{
  "num_hidden_layers": 13,
  "hidden_size": 384,
  "num_attention_heads": 2,
  "num_key_value_heads": 2,
  "head_dim": 128,
  "intermediate_size": 1536,
  "vocab_size": 3865,
  "hidden_act": "squared_relu",
  "norm": "layernorm",
  "norm_place": "pre",
  "norm_eps": 1e-05,
  "positions": "rope",
  "rope_theta": 10000.0,
  "rope_fraction": 0.5,
  "qk_norm": false,
  "attn_scale": 0.0884,
  "bias": "none",
  "tie_word_embeddings": false,
  "parallel_block": false,
  "init": "uniform",
  "init_std_qkv": 0.0254,
  "init_std_o": 0.0311,
  "init_std_up": 0.0254,
  "init_std_down": 0.0,
  "optimizer": "muon_variant",
  "learning_rate": 0.00123,
  "lr_mult_o": 4.0,
  "beta1": 0.95,
  "lr_head": 0.00507,
  "max_grad_norm": 1.0,
  "warmup_steps": 200,
  "schedule": "wsd",
  "decay_fraction": 0.864,
  "decay_shape": "linear",
  "final_lr_fraction": 0.0,
  "batch_tokens": 32768,
  "max_seq_len": 512,
  "doc_mask": true,
  "z_loss": 0.0001,
  "train_tokens": 350300000,
  "max_steps": 10691,
  "dataset": "wikipedia_en"
}
Each number is 128 + 24 x the weight over the matrix's rms, rounded and kept within 0 to 255. Layers, rows and columns count from 0.

# layer 4 MLP up, 1536x384, rms 0.0813, rows 841-893, columns 128-191
[[151 105 105 145  97 149 121 142 136 133 111 129 143 129 128 125  75 113 169 127 114 143 128 128 122 112  65  82 137  90 136 125 165 120 126 112 132 123  58 123 106 125  99 108 150 183 163  92 117 110 179 139 132 147 119  92 139 149 120 158 136 116 185 104]
 [116 135 132 141  71 166 115 132 124 152 151 133 118 103 143  96 135 154 147 120 150  95  74 111 133 104 107 148 131 133 112 145 161 158 140 121 167 103 136 162 123  77 147 118 150 104 111 142 139  90 120 177 135 116 112 135 145 115  90 135 144  97 106 160]
 [194 129 101 132 105 142 147 111 139 106  84 147 135  97  76  79 110 149 142 154 118 102 132 158 129 155 119 139 108 120 112  90  92  93 136 121 160 158 136 131 128 115 153  89 123 106 108 125  97 131 139 133 136 125 143  85 110 117 145 122 163  74 136 145]
 [130 142 126 186 167 111 113 120 103 131 101 149 141 110 124 149 108  71 111 124 140 195 133 118  74 165 124 124 155 129 117  98 152  79 126 173 125  88 152 115 200  93 124  97 124 128 104 127 155 152 136 151 138  91 124  72 123 146 149 102 151 133 122  98]
 [150 120 116  82 106 111  67 127 176 126 113 143  92 129 185 119 118 108 141 128 137 149 137 142 162 102 110 141 147 120 156 132 122  76 132 120 151  82  74  99 136 142 136 100 120 126 131 137 140 183 156 139 180 132 144 124 122 138 128 105 139 113 154 132]
 [130 116 144 109 130 160 121 100 132 135 137 150  81 151 138 129  83 126 151 115 134 162 160 142  95 162 109  94 136 108 125 125 129 126 155 137 114 108 134 139 165 153 104 123 168 119 157 133 119 131 152 188 170 142 118 162 112 122 121 109 130 129 158 146]
 [177 160  89 124 132 133 141 100 134 116 128 166 140 164 120 152 116 122 162 143 139 104 101  97 113 136 150 119 119 110 138 115 168 125 118 142 148 125 134 144 122 159 105 105 128 119 102  82 101 165 113 111 148 142 120 119  64  95 128 117  91 141 168 141]
 [108 149 154 113 105 120 171 142 176 120  79 145 161  95 129 120 136 126 147 128 101 110 118 146  98 105 128 110 139 121  98 114 113  70 127 115 134  80 146  93 124 123 117  96 114 135 132 108  98 165 161 134 112 135  68 165 122 132 135 128 122 111 122 126]
 [138 122 138 138 106 139 112 157 108 126  99 147 129 126 119 149 120 143 101 101 161 105 108 103 141 124 111 115  77  66 149 125 108 130 141 144 106 133  99 125 122 113 143 120 107 110 152  98 122 113 107 148 148 143 169 120 134 143 168 141 101 164 131 139]
 [122 150 148 127 103 129 149 145  95 130 174 132 160 108 136 142 130 121 161 125 128 135 112 142 145  93 108 147 141  87 142 141  85 100 133 120 128 105 113 114 106 135 133 112 124 114 101  88  98 146 115 121 115 155 160  97 136 131 134  86 151 131 143 136]
 [122 124 157  95 105  96 155  86 109 113  99 146 138 138  73 111 125 106  99 137 118 117 157 134 147 133 106 135 132 112 130 152 111 119 114 120 142 143 156  98  97 118 146 138 108 114 169 118 148 130 103 129 142 109  97 134 109 111 127 141 141 147 100 153]
 [140  88 136 126 134 135 137 139 132 131 104 113 100 155 160 154 121 151 148 115  93 177 166  87  94 145 155 108 163 104 181 160 145 109 147 127 134 120 126 120 161 113 126  97 112 114  82 121  87  82 116 132 129 139 104 143 157  99 143 116 129 121 104 149]
 [148 165 148 128  87 111  92  79 143 115 152 122 103 129  96 162 138 144 116 165  89 110 102 186 169 153 134 130 150 143 124 160 128 112 187 136  87 107 127 140 151 129 120  77 166 135 138 141 150 139 123 132  95 163 183 151 129 135 189  88 130 105 131 178]
 [152 128 116 146  89 135 162 122 124 110 141 139 155  98 141 115 114  96 129  98 133 117 122 170 159 143 114 135 146 121 100 131 137 140 143 110 135 149  97 160 174  88 146 131 175 145 103 115  90 154  97 137 125 151 161 119  78  66 106 109 127  94 134 166]
 [157 127  92 116 143 138 162 157 112 101 132 144 133 112 117 101 118 123 132 127 132  96 111 139 167 113 133 179 155 143 108 153 120 114 102 136 108 113 147 151 139 120  94 129 160 158 138 111 144 128 154 118 141  97 103 117 110  53 118 140 146 122 109 125]
 [120 150 136 124 107 125 111 109  79 114 124 121 119  96 117 164 114 128 139 128  86 133 134 119 120  98 117 127 127 112 129 129 120 118 137  91 127 127 117 169 109 134 109 114  75 125 116 105 123 130 124 117 142 141 134 141  81 141 147 141  85 121 142 138]
 [129 143 121  81 125 126 128 119 122 152 170 146 125 133 119 148 148 124 142 158 133 142  97 143 120 115  86  96 154 166 118 145 147 137 118 117  53  82 168 129 123 133 128 131 120  94 108 108 153 124 108  98 168 121 148  89 194  90 112 103 150 141 161 159]
 [145 107 133 129 102 130 126 114 117 122 161 132 141 180 148 121 137 110 144 116 166 112 157 170 155  99 115 166 143 147 127 103 192 128 126  91 117 175 119 140 123 110 168 134 127  86 103  82 133 163 110 123 121 136 103  91 138 135 136 156 106 120 160 156]
 [159 154  91 149 158 103 120  93 143 157 165 126 144 125 116 111 102 134 113 137 122 118 122 116 151 142 110  90 125 125 114 127 161 128 149 115 161 156 142  90 136 119 126 149 161 111 160 125 106  94  95 120 107 141 160 206 157 142 146 116 153 149  70 144]
 [132 140 106 144  96 143 159 135 132 123 140 109 139 124 107 140 139 118  80  46 144  80 153 118 140 144 106 135 136 134 161  91 131 150 120 162 177 132 132  98 102 138 103 101 141 121  99 139 115 146 188 150 150 156 141 114 138 150 152 133 120 112 128 117]
 [167 179 160 155 158 143 192  88 138 116 145  98 143  90 119 118 130 178 111 104 143 130 167 145 119  95 106 144 114 159 103 103 118 124 127 139 115 150 126 169 130 126 123  96 165 176 114  98 119 143  85 113 112 151 141 192 145 138 150 127 177 126 147 152]
 [105 151 144 125 123 125  92 139 141 121 134 140  97 123 133 120 122 115 135 149 132 125 142 115  69 127 117 124 160 125 152 170 120 153  82 144  98  69 130 101 147 167 129 160 144  88 103 109 142 110 127 129 109  98 136 115 131 117 155 109 101 144 158 103]
 [102  91 134 131 172 124 123 140 141 133 137 114 127 104 149 161 160 201 127 124 146 140  81 119 120 118 133 106 153 130 115  89 154 167 142  89 164 167 117  75 129  75 107 100 129 106 117 139 142  93 133  87 117 140 112 125  91 149  63 144 168  84 147 142]
 [ 94 119 128 151  85 128 146  98 144 159 132 166 126 116 119 111 148 151 120 138 116 148 111 114  85 109 140  86 133 107 140  97  78 100  92  99 138  85 123 124  97 128 126 183 114 119 136 138  98 125 150 116 132 126 123 152  94  94 164 120 118 103 113 165]
 [133 103 149 130 152 129 124 151 125 158 101 130 108 136 169 117 112 153 155  80 141 170 115 134 159 114 136 134 133 121 103 171 172 121 144  93 173 127 119  63 154 136 131  85 136 145 108 126 149 113 121 154 121  96 221 164 140 112 149 141 123 120 163 151]
 [121 147 154 192 120 105  95 138 107 122 130 140 116 120 121 142  89 154 152 161 150 140 112 114 122 172 131 136 164 120 110 132 137 119 143 108 138 124 133 135 130 153 118  86 159 151 103 105 116 107 126 105 112 102 170 101 126 133 135 140  94 164 107 123]
 [115 134 199 133  87  86  84 142 120 149 104 131 124 141 119 109 113 127 160 145 157 119 113 125 118 104 120 149 149 146  90 136 123 120 118 115 123 122  89 152 132 125 103 126  94 110 118 133 114 142 111 163 121  94 136 144 145 141 145 123 135 110 150 115]
 [ 89 155  80 134 122  85  79 167 107 134 114 128 130 127 137 101 138 163 150 113 155 142 100 147 126 182 130 144 153 115 163 120 169 106 145 112 129 153 110  97  94 121 128 144  93  86 159 126 123 151 142 129 114 114 143 124 129  98  83 149 104 140 134 109]
 [154 142 134  94 112 149 157 157 119  79  89 134 114  99 129 127 120 134 148 110  72 126  86  98 132 119 126 141 133 147 118 122  95 152 127 127 139 153  77 119 146 134 106 126 142 135 109 123 135 105 141 131 145 170 128 145  98 106  83 141 150 114 140 113]
 [172 128  96 120 135 132 101 109  97 123 133 155 159 134 164  73 156 111 126 136 139 146 151 136 113 147 165 138 144 160 110 149 135 121 149 129 117  80 112 132 146 148 116 168 119 137 126 129 143 131 130 142  94 109 104 164  91 144 129 141 108 127  96 129]
 [118 121 120 125 156 137 132 134 152 125 175 152 133 128 166 154 134 134 153 170 133 112  75 134 170 165 125 147 129 120 127 143 130 135 157 121 107  87 120 190 107 105 132 143 105 127 147 127 119 152 178 134 120 112 123 125 113 106 117 134  88 129 125 103]
 [124  68 126 122 124  84 154 143 130 117 115 109 126 109 111 128 119 180 155 105 104 141 157 136 113  58 119 150 141 111  74 120 140 138  97 137  87 145 120 122 155 131 147 127 107  65 126 112  89  81 114 154 131 139 154 147 149  76 133 131 161 114 144 128]
 [104 171  97  95 118  74 128 124 130 122 103 134 123 164 153 150 153 157 119 165 104 124 113 142  96 144 126 151 101  79 111 132 155 113 126  68 147  91 139  95 109 109 135 102 111  86 124 163 144 119 134 133 196 118 149 138 111 101 145  97 122  97 156 140]
 [110 104 192 111 132 130 147 112 128 173 130 155  71 118 100  87 149 166 119 155 105  99 126 156 141 140 184 126  77 178 141  85 157 142 116 111 154 126 130  97 132 130 137 112 143  96 125 137 175 112 153 129 108 112 128 131 109 148 152 103 112 131 139 126]
 [ 99 122 156 115 129 115 144 156 144  55 135 163 125 140 139 138 135 153 123 175 105 152 123 132 147  96 120 111 123 147 123 126 124 106 133 137 152 112 134 125 163  95 160 138 142 110 118 151 146 112 118 150 141 136 138 164 120 119 146 108  90 119  92 128]
 [128 141 168 131 150 100 100 117 175 124 204 126 158 165 112 114 160 130 122 144 143 100 135 144 112  99 119 106 141 153 114  96  90  98 101  97 129 103 130 107  91 145 112 113 165 149 153 104 134 155 147 124  99 104 206 163 107 118 150  73 127  70 162 158]
 [162 111 133  94 111 174 115 106 153 134  68 173 115 122 110 140 130  84 100 124  93 137 147  79 102 122 143 151 134 112 121 106 141 172 119 144  96  92  70 133 155 156 146 118 119 107 135 149 141 143 111 119 151  99  94 166 154 144 121 128 157 125 131 136]
 [121 113 192 114 116  87 158 145 125 138 110 139 146 139 127 127 150 153 140 145 117 144 144 140 118 138 138  98 116 127 162 123 148 127 112  95 141 111 119 139 115 100 110  43 100 115 169 100 109 135 120 179 140 148  97 126 169 155 142 100 117 116  90 133]
 [111 127  90 119 116 122 159 136 133 110  77  99 147 117 154 130 110 141 123 142 133 121 147  87 113 114 108 143 125 119 138 105 127 150 144 124 165 114 141 120 153 167 112 141 170 137 142 109 135 154 143 113 112 128 171 141 125 107 125 167 205 110 118 134]
 [138 115 119  99 157  97 155 142 128 135 136 137 149  82 101 131 111 112 103 142 154  96 117 119 103 116 130 125 129  92 114 121 114 141 167 115  80 152 125  76 111 134 117  72 146 149 132 111 119 108 115 100 126 151 121 145 119 100 129 138 112 103 119 147]
 [135 127 134 142 131 179 104 107  96 164 121 137 100 132 109  84 146  92 123 172 150 148 198 114 127 139 107  59 113 133 134 122 132 124 119 151 148 141 150 110 139  93 133 137  99 139 111 140  81  96  93 166 118 111  71 186 135 121 118 174 107 141 177 112]
 [102 153 151 108 100 119  84 138 111 108 100 143 138 101 109 133 113 155 145  99 159 139 149 157 112 143 144 144 150 127 103 108 125 102 102 150 138 144 138 110 161 117  90 132 166 118 170 148 172 124 112 117 156  99 142 119 110 104 102 131 186 135 141 135]
 [119 140 156 118 111 165 102 165 147 145 121 112 168 142 125 116 118 119 155 179 153 141 114 135 107 140 116 124 144 117  96 112 153 122 117 102 130 154 148 115 101 107 115 137 113 143 126  75  98 125 107 127 116 138  56 134 137 120 125 176 121 131 108  90]
 [110 140  94 126 103 151 160 104 150 103 134 157 129 126 153 108 156  88 126 152 154 112 140 109 108  97 134 109 116 176 152 148 107 119 112 112  86 134 101 112 136 171 130 107 119 142 141 114 118 154 153 131 154 134 172 117 158 147 118 115 119  95 165 115]
 [109 111 121 102 121 109  99 121 148 180 100 156  97 120 148 118 126 114 127 115 136 157 141 149 108 144 106 154  92 135 117  81 146 100 165 146 119 150 131  89 120 103 143 137 128 133  97 107 127  84  88 149 148 143 102 138 102 150 134 138  85  95 137 117]
 [133  91 137 113  79 125 130 171 179 147 143 131  85  93 122 126 112 164 161 143 190  99 140 160 133 170 158 100 141 120 116 131 159 168 134 170 159 112 110 137 126 139 138 117  75 144 120 121 122 107  99  81 142 159  78 133 125 116 142 124 118 127 138 129]
 [112 132 148 104 131 124 150 119  93 111 110 150 108 128 144 107 104 107  89 156 139 148 159 159  81 133 153 175 102 127 131 112  91 141 112 101 119 100 149  97 107  98 149 122 143  94 117  88 131 135 179 140 156 166 161 154 146 152 107 152 123 104 126 149]
 [141  91 166 158 122 137 128 114 175 136 160 132  95 110 121 118 106 144 123 118 100 119 163  87 185 122 101 112  92 132 112  99 133 111  65 136  95 148 135 134 146 117 146 100 135 134 152 108 110 140 121 149 110 121  91  97 125 104 123 183 135 138 137  78]
 [130 139 127 133 146 129  99 137 119  86 114 168  80 171 121 119 125 108 126 122  91 113 145 104 119 124 191 151 133 109 116 155 142  81 155 131 121 101 116 106  93 154 109 113 154  90 129 160 138 146 127  98 103 113 129 151  96 130 133  93 184 151 138 147]
 [165 100 116 191 175 119  82 117 139  83 150 123 142  98 164 171 121  93 127 144 100 130  85 176 110 159 142  99 133 117 100 126  81 120 137  90 146 136 148 120 163 117 137  84 150 102 120 144 103  79 136 135 126 127 146 148 114 129 153 128 150 170  97 133]
 [119 212 128  68  96 157 121 128 138 150  70 128 129 131 115 133 112 110 136  98 166 120 143 133 159  77 163 163 132 108 170  88 138 142 177 134  97 100 110 117 135  89 118 118  89  87  87 117 122 107 112 146 153 137 138 112 125 147 124 108 102 165 134 124]
 [123 166  89 125 110 116 114  91 113 159  94 151 124 125 148 111 110 157 125 131 120 131  96 111 165  93 147 122 123 103  73 107 192 145 141 162 150 142 169 125 122 117 178 138 163 166 130 136 115 127 122 163  85 123 132 133 175  82 149 130 182 128  82 158]
 [121  98 122 135 125 148 107 130 176 143 127 159 154 123 136 130 120  93 140 165 123 127 138 115 135 156 165 126  99 147 119 139 155  94 111  99 121 108 130 151 144 107 135 184 141 124 130 137 135 141 121 127 129 144 103 124 126 140 144 154  79 138 112 125]]
# layer 4 MLP down (transposed), 1536x384, rms 0.0791, rows 841-892, columns 128-191
[[139 139 144 123  87 112 159 122  87 140  92  84  88 127  96 108 188 148 153 143 134  97 150 151 125 175 145 172 127 156 113 113 116 125 168  98 136 118 129 142 146 131 117 155 155 121 105 127 151 133 116 108 128  78 173 132 130 127 126 101 144 176 141  97]
 [147 140 149 120 158 134 139 144 137 121 118 132 128 165 101 133 112  94 159 114 103 144 138 117 159  78 183 112 139 113 124 125 148 123 171  97  97 124 141 104 125 126 144 133  97 142 159 185 126 156 172 114  93 120 156 188 109 130 125 162 153 107 130 123]
 [146 116 122 141 141 127 144 123 139 158  75 122 138 113 157 164 140 124 116 148 130 112 145 155 143 144 104 144 132 174 145 104 111 166 174  91  88 154 130  95 143 172 100 154 132 195 129  95 158 102 122 142 100 114 134 148 148 165  88 141  97 125 122 143]
 [130  97 123 130 157  86 151 115 107 131 141 130 125 150 106 113 105 110 114 138 165 133 124  94 129 147 153 156 137 117 140 156 144 131 172 100 118 128 102  99 118 182 118 102 155 147 156 136  94 101 167  91 161 116 126  73 125 163 156 113 159 101  80 121]
 [ 90 134 117 149 136  86 173 109 132 145 146 131 163 113 162 120 132 125 115 103 153 117 161 168 114 152 116  83 107 111 110 117  89 144 135 124 169  96 121 103 113 120 115 117 139 139 117  91 148 129 144 163 110 147 105  86 138 100 122 168  83 143 132 105]
 [146 147 137 136 135 141 136 142 142 146 129 142 126 139 113 134  93  72 150 118 134 133 130 139 126 139 100 129  87 131  98 120 104 167 133 160 127 154 132 150 163 157  98 139 147 156 135 112 134 146 131 131 135 135 113 150 157 125  80 127  99 124 117 127]
 [ 76 128  83 128 128 108 132  98 122 121 126 105 132 124 139 148 134 110 109 166 104 143 158 116 128 113 117  79 110 118  76 135 113 124 138 136 162 162 174 109  96 105  96 136 145 111 145 126 117 122 166  82 180 114 117 144  78  96 161 142  51 119 136 112]
 [133  92  93 132 127 128 126 118  82  87 171 126 161 105 142 113 133 145 123 167 100 118 145 105 186 114 111 158 132 110  90 107 134 123 123 145 137 122  98 133 130 162 141 138 110 128 114 139 116 120 103 163 132 104 127 115 116 128 172 152 125 135 123 110]
 [149 109 119 142 160 151 148 121  75 130  96 123 121 135 154 148 120 129 140 103 134  94 147 125 161 154 161 105 144  82 141  85 128  94 134 153 128 162 108 163  93 115 146 119 158 129 130  99 179 142 149  52 111 139 119  99 114 139 179 135 120 128 118 106]
 [152 129 132 121 155 157 138 115 127 138 130 125 165 162 123 120 133 157 151  58 105 177  98 134 122 148  81 109 120 152 163 131 100 102 139 106 144 131 110 109 135 154 165 119 151 170 127 121 113 150 122 145 140 108 152 114 161 135 167 162 154 133 140 137]
 [129 111 117 123 169 135 169 131 103 175 138 127 106 125 123 163 109 160 142 113 108 118 158  89 139  78 150  91 121 139 137 107 126 140 204  89 123 144  83 103 120 127 135 121 169 123 128 135  86 150 144 180 117  94 133 136 110 170 101  76 147 118  90 165]
 [ 85 139  66 128 123 164 154 118 134 127 141 113 165 102 124 128  98 124 123 108 143 146 139 130 140 114 147 138  88  91 159 100  85 108 130 140 145 113 123 115  91 154 163  78 115 156 169 146 119 116 127 134 133 112 134 131 108 130 114 117 131 118 163 145]
 [135 122 131 114 120 156 101 186 110 101 133 118 190 139 114 118  87  92 185 141  88  80  99 161 126 121 111  78 136 178 151 143 118 171 135 145 130 130 143 132 106 148  93 101 103 113 118 117 125 145 112 110 145 161 136 143  75 122 122 127 178 128 140 129]
 [155  78 105 172 149 115 116 119 120  91  55 132 159 170 143 137 148 134 122 133 129 104 164 150 109 168 161 120 111 146 146 139 166 125 126  94  59 136 149 141 137 104 124 127 102 118 134 111 159 142 103 114 110 132 140 164  93 116 160 139 135  80 112 104]
 [122 118 137  92  68 129 104 119 116 128 160 124 110 140 131 115 126 131 129 149 142 124 128 101  97 120 145 137 133 171 149 118 136  88 150 138 147 139 158 157 129 110 153 123 150  80 126 143 166 177  94 120 127  79 163 123 127 122 145  98 115 123 110 123]
 [122 169 143 113 129 123 106 148  92 120  97 125 135 171 127 155 110 185 165 139  88 149 113 106  70 118 140 160 155 104 131 155 141 135 118 105 120 117 144  97 117  82 131 140  93 119 131 104 137 136 116 157 116 116 126 147 129  98 112 121  75 120 125 155]
 [144 109  97 102  93 141 150 135  72  93 146 128 114 130  89 145 180 117 131 113 118 186 169 183 124 149 142  83 113  79 148  79 123 133 127 125  43 133 152 144 114  93  97 111 151 163 102 140 164 112 153 101 107 101 139 148 175 139  74 122 156 101 115 124]
 [128 140 112 115 101 116 146 102  76 145 109 118 105 133 125 162 152 120  64 162 148 146 111 136 189 140  86 125 162 129 108 123 130 136 147  96 149 100 125 180 107 129 143 148 124 110 124 103 155 109 121  94 148 161 101 128 110  76 104 141 171 164 134 138]
 [114 137 119 143 120 113 143 122 160  90 131  80 146  97 110 114  97 138 134 163 148 140 174 106 137 122 128 147 111  92 145 103 157 132 129 172 135 154 159 115 142 122 138  99 100 158 106 125 133 147 113 133 138 142 115 180 114 133 136 127 120 178 157 117]
 [158 119 129 128 152 122 130 162 124 119 103 106 156 149 146 138 128 130 161 127 131 130 191 109 143 161 127 117 156 120 121 146 151 141 112 153 108 139 105  79 127 149 163 136 121 155 118 123  96 173 173 147  70 148 116 117 145 143 120 128 105 112 150 132]
 [118 161 156 142 108 119 143 117 129 109 109 120 138 110 115 128 136  92 170  92 108 111 127 122 112 154 137 110 111 146 158 183 119  75 116 115 120 127 137 119 128 105 198 161 127 161 111 149  95 134 125 145 131 171 125  92 138 124 105 160 170 104 133  75]
 [161  91 131  73 128 127 144 217 118 123 120  98 131 133 124 111 134 149 132 108 159 145 169 166 127 138 107 122 142  79 125 112 114  83 142 114 149  90  90  56 126 114 161 118  88  82 121  98 117 111 105 108 110 171 166 107 157 135 105  99 142 125 136 110]
 [108 159 127 135 140 132 129 111 138 109 141 108 134 136 126 171 133 109 120 151 104 128 145 150 141 118  91  89  90 163 139 131 116 118 126 137 159 163 114 118 102 128 123 121 128 117 154 121 194 146 114 127  79 136 167 116 136 137  81 108 147 102 100 113]
 [ 99  98 118 146 157 132 128 138 138 112 141 140 128 105 109 149  92 153 131 115 119 145 123 114  89 141 147 130 126 144 108 102 105 115 129  97 138 106 121 108 100 167 152 182 165 149 142 156 117 133 127 142 156 170 115 128 103  81 103 127 105 120 151 142]
 [144 122 149 168  72 139 131 176 113 135 126 148  92 130  83 152  92 136 114 136 139 119 119 123 149 157 114 132 127 155 119 144 103 175 151 131 150  79 134 128 151  97 158 139 103 148 139 146 158 136 137 130 170 128 133 158 132 115 131 137 141 120 133 116]
 [ 96 111 142 125 136 125 126 104 156 147 175 104 138 160 107 119 143  93 173 152 189 132 148 119 136 131 157 117 154 156  89 169  84 109 148  96 143 162 115 140 135 142 122 122 166  83 133 108 162 100 142 127 127 139 159 134 119 106 144  98 129 139 142  89]
 [113 130 122 141 118  96 118 123 122 138 144  88  86 124 128 150 170  74 117 131 155 106 124 111 141 137 112 163 140 144 115 157 118  91  99 157  99  92 127 165 148 120  97 136 139 101 126 116 134 112  99 162 120 113 166 148 121 109 115 113 136 144  69 123]
 [138  98 175 122  85 158 114 150 142 161 121  70 136 148 120 120 144 111  99 104 142 132 130 116 101 114 116 152 134  83 138  95 104 111 102 141 121 181  92 115  95 143 118  69 134 106 158 158 131 115 110 141 121  96  94  99  77 113 118  99 129 118 152  86]
 [139 104  92 121 118 124 144  95 133  92 132 131 110 115 147 132 122 112 136 116 136 106 118 149 135 150 111 180 162 113 140  99 124 102 139 124 150 122 162 153 148 129 102 148  99 150 113 133 124 107 172 133  96 147 128 105 122 113 132 123 135 131  99 149]
 [118 123  95 179 144  90 114 160 130 115 144 156 120 102 124 156 126 133  98 114 101 115 119 125 160 111 127 159 128 123 138  90  96 117 124  95  87 139 149  97 119 119  97 145 144  81 116 128 153 142 129 150 130 124 113 101 128 117 126 148 105 138 133 138]
 [117 175 106 121  81 137  96 109 131 158 147 157 124  97 115 138 111 121 131  81 124 119 105 130 102 112 128 135 113 145  98 124 121 157 129  85 129 115 150 104 147 138 146 148 166 148 136 115 126 143 144  87  95 138 124 161 144 135  85 116 145 158 148 117]
 [163 134 144 141  92 129 116 137 144 116 132 153 135 121  93 135  93 119 128 132 118 123 129 150 128 182 117 105 173 125 116 131  76 141 131 108 101 154 142 143 128  97  99 139 115 126 126 141 155  73 133 111 127 152 134 131 127 136 141 163 170 100 149 108]
 [176 144 102 144 145 130 128 160 107 113 122 125 132 140 123 115 126 138 113 126 115 155 156 129  89 101 172 114 126 167 148  96 105 134 137 158 129 127 153 123 152 103 101 135 140 155 119 125 165 148 153  77 144 150 160 109  99 128 146 159 106  96  84 118]
 [140 133  68 118 164 135 135 144 126 135 114 133 146 151 126 117  82 168 194 126 141 124 109 143 149 157 100 119 126 168 112  99 118 107 133  65 146 155 147  95 162 142 127 110  88 131  80 131 109 101 137 147 104 118  99 134 108 111 129 116  90 153 122 136]
 [163 141  85 134 120 125 138  98 138 126 128 103 145 127 128 128 128  95 151 177 105 137 111 173 129 128 108 137 150 115 106 110 125 119 143 159 161 178 128 119 193  95 154  84 146 122 166 129 126 123 117 133  88 112 126  92 134 111 206 166 128 148 128 124]
 [ 72 173 129 131 135 132 100 129 121 142 136 146 127 124 152 141 118 123 155 109 123 133 107 162 100  95  76 122 119 114 141  84 135 107 114 135 143 132 144 143 134 157 136  82 137 111  87  91 160 115 104  94 173 108 152  83 101 180 115 101 146 138 133 103]
 [147 174 123 147 118 107 107 121 147 127 158 144 137 137 145  94 105 113 124 106  90 144 110 148  80 126  95 157 142 128 149 118 151 138  79 139 128 145 137  99 165 137 126  98 119 138 119 106 152 143 128 158 110 134 100 156 112 129 121 102 123 139 129  80]
 [146 129 117 119 155 161 116 116 134 120 141 127 128 135 118 109 130 135 136 151 122 121 108 115 127 120 101 134 116 123 103 117 147 123  81 139 109 170 138  62 152 117 156  95 107 151 135  90 109 129 114 118 146 131 153 121 165 135 132 153  69 132 139  72]
 [110  84 139 159 141 121 130 130 135 177 128  87 121 106 152 111 114 126 173 129 117 145 132 129 111 123 152 188 126 104 151 120 121 143 150 149 114 138 154 113 103 125 117 147  99 134 120 148  94  93 131 135 133 121 101 115 126 123 129 119 117 136  99 156]
 [130  95 158 143 112 126 169 135 123  93 162 137 166 129 142 163 155 125  89 115 128  91 150 103 142 112 100 146 132 128 117 142 119 107 101 147 136 154 113 104 121 126 142 137 129 124 104 136 116 103 138 126 128 111 150 116 135 111 123 122  92 127 113 107]
 [168 142 158 112 122 108 112 124  98 157 167 141 154 113 147 140 171 185 140 134 108 106 110  83 109 134  88  69 121  81 136  82 148 122 134 146 108  94  86  96 136 171 137 160 110 136 157 145 130 147 137 104 128 177  89  93 103 156 153 156 120  93 137 124]
 [115 137 123 139  97 103 151 122 134 155 122 115 143 166 143 140  70 188 108 159 122 126 165 146 105 116  85 120 163  85 145 157 135 135  99 133 131 147 133 122 127 153 148 190 100 114 124  99  77 140 134 116 142 147  96  97 143 117 122 168 102 150 125 103]
 [122 141  78 105 117 157 114  89 132  83 127 117 158  94 131 100 137  93 116 123 133 118 146 124 142 131 114 111 149 174 143 124 116 103 146 141 102  92  95 114 145  96 147 130 116 156 143  97 138 150 112 148 117 112 151 132 109 102 130 128 132 111 123 163]
 [167 141 128 141 139 137 132 116 142 141 134 139 130 155 183  99 151 138 164  92 145 175  97  91 129  50 149 101 144 149 119 142  94 128 158 139 119  93 103 114 139 109 146 131 123 157 130 148 105 128 139 148 114 175 108 119 178 141 111 138 108  98 100 131]
 [155 104  90 119 157 135 119 124 139 106 138  99 137 104 153 179 120  85 134 141 119 138 130 120 145 141 150 156 131 125  90 151 129 132 114 131 104 171 135 121  91 120 119 134 116 149 143 143 110 120 128 103 145 128 146 154 137 120  88 119 192 110 110 105]
 [ 87 136 106 117 154 101 155 120 112 135 137 105 137 151 114 168 166 143 100 116 103 107  94 152 176 106 120 119 134  76 153 158 174 122 116 104 119 128 100 151 157 109 109  93 132 106 134  94 155 112 127 127 118 114 135 143 147 113  62 125 149 131 168 133]
 [111 116  88 117  92 119 118 122 125 101 127 159 126  93  87 120 125 157 152 174 140  89 168 104 114 123 136 140 120 153 162 141 110 122 140 126 147 175 115 124  88 184 145 139  96 118 136  98 152 126 133 103 148 156 136 116 133 178 143 145 111 158 156 130]
 [133 161 180  69 192 151 144 107  92 149 126 150 181 157 124 162  92 139 114 129  52 143  99 124 163 151 134 119 130  96 114 116 134 163 152 158 204 127 125 106 128 139  89 119 104 171  75 167  91 138 111 134 152 141 118 147 146  83  98  95 103 124 128 116]
 [116 135 153  91 115 142 152 101 114 125 121 134 141 122 108 158 127 153 149 133 153 146 130 139 156  75 128 113 120 128 143 124 155 130 152  73 131  92 109 149 132 168 179 143 138 133 141 135 122 124 133  92 129 128 139 144 105 136 109 123  84 132 137 133]
 [ 84  71 143 112 108  73 120 121 196 131  64  97 116 117 169 111 135 115  95 174 107 110 154 125  99 109 116  81 115 182 118  95 145  88  94 125 120 114 122 145 119 146 155 104 149  97 160 144 150 202 118 149 110 177 129 123 144 155 164  89  92 121 167 161]
 [ 98 149 137 145 111 141 128 131 138 134 172 149 101 128 109 157 134 119 142 111 117 105 159 134 105 115 151 149  88 110 116 128 124 191 136  90 144 149 115  88 133  88 123 134 116  46 135 120 135 100 133 112 160  84 100 130 150 165 125 134  99 129 118 122]
 [126 169 162  74 138 156 142 134 144 106 139 104 157 152 121 108 131 129 104 158 102  99 160 127 137  85 138 166 139 149 100 106 147 149 164 133 132 168 136 155  79 107 126 131 120 131 144 142 107 129 112 115 117 154 102 156 134 146 113 123 109 116 102 120]]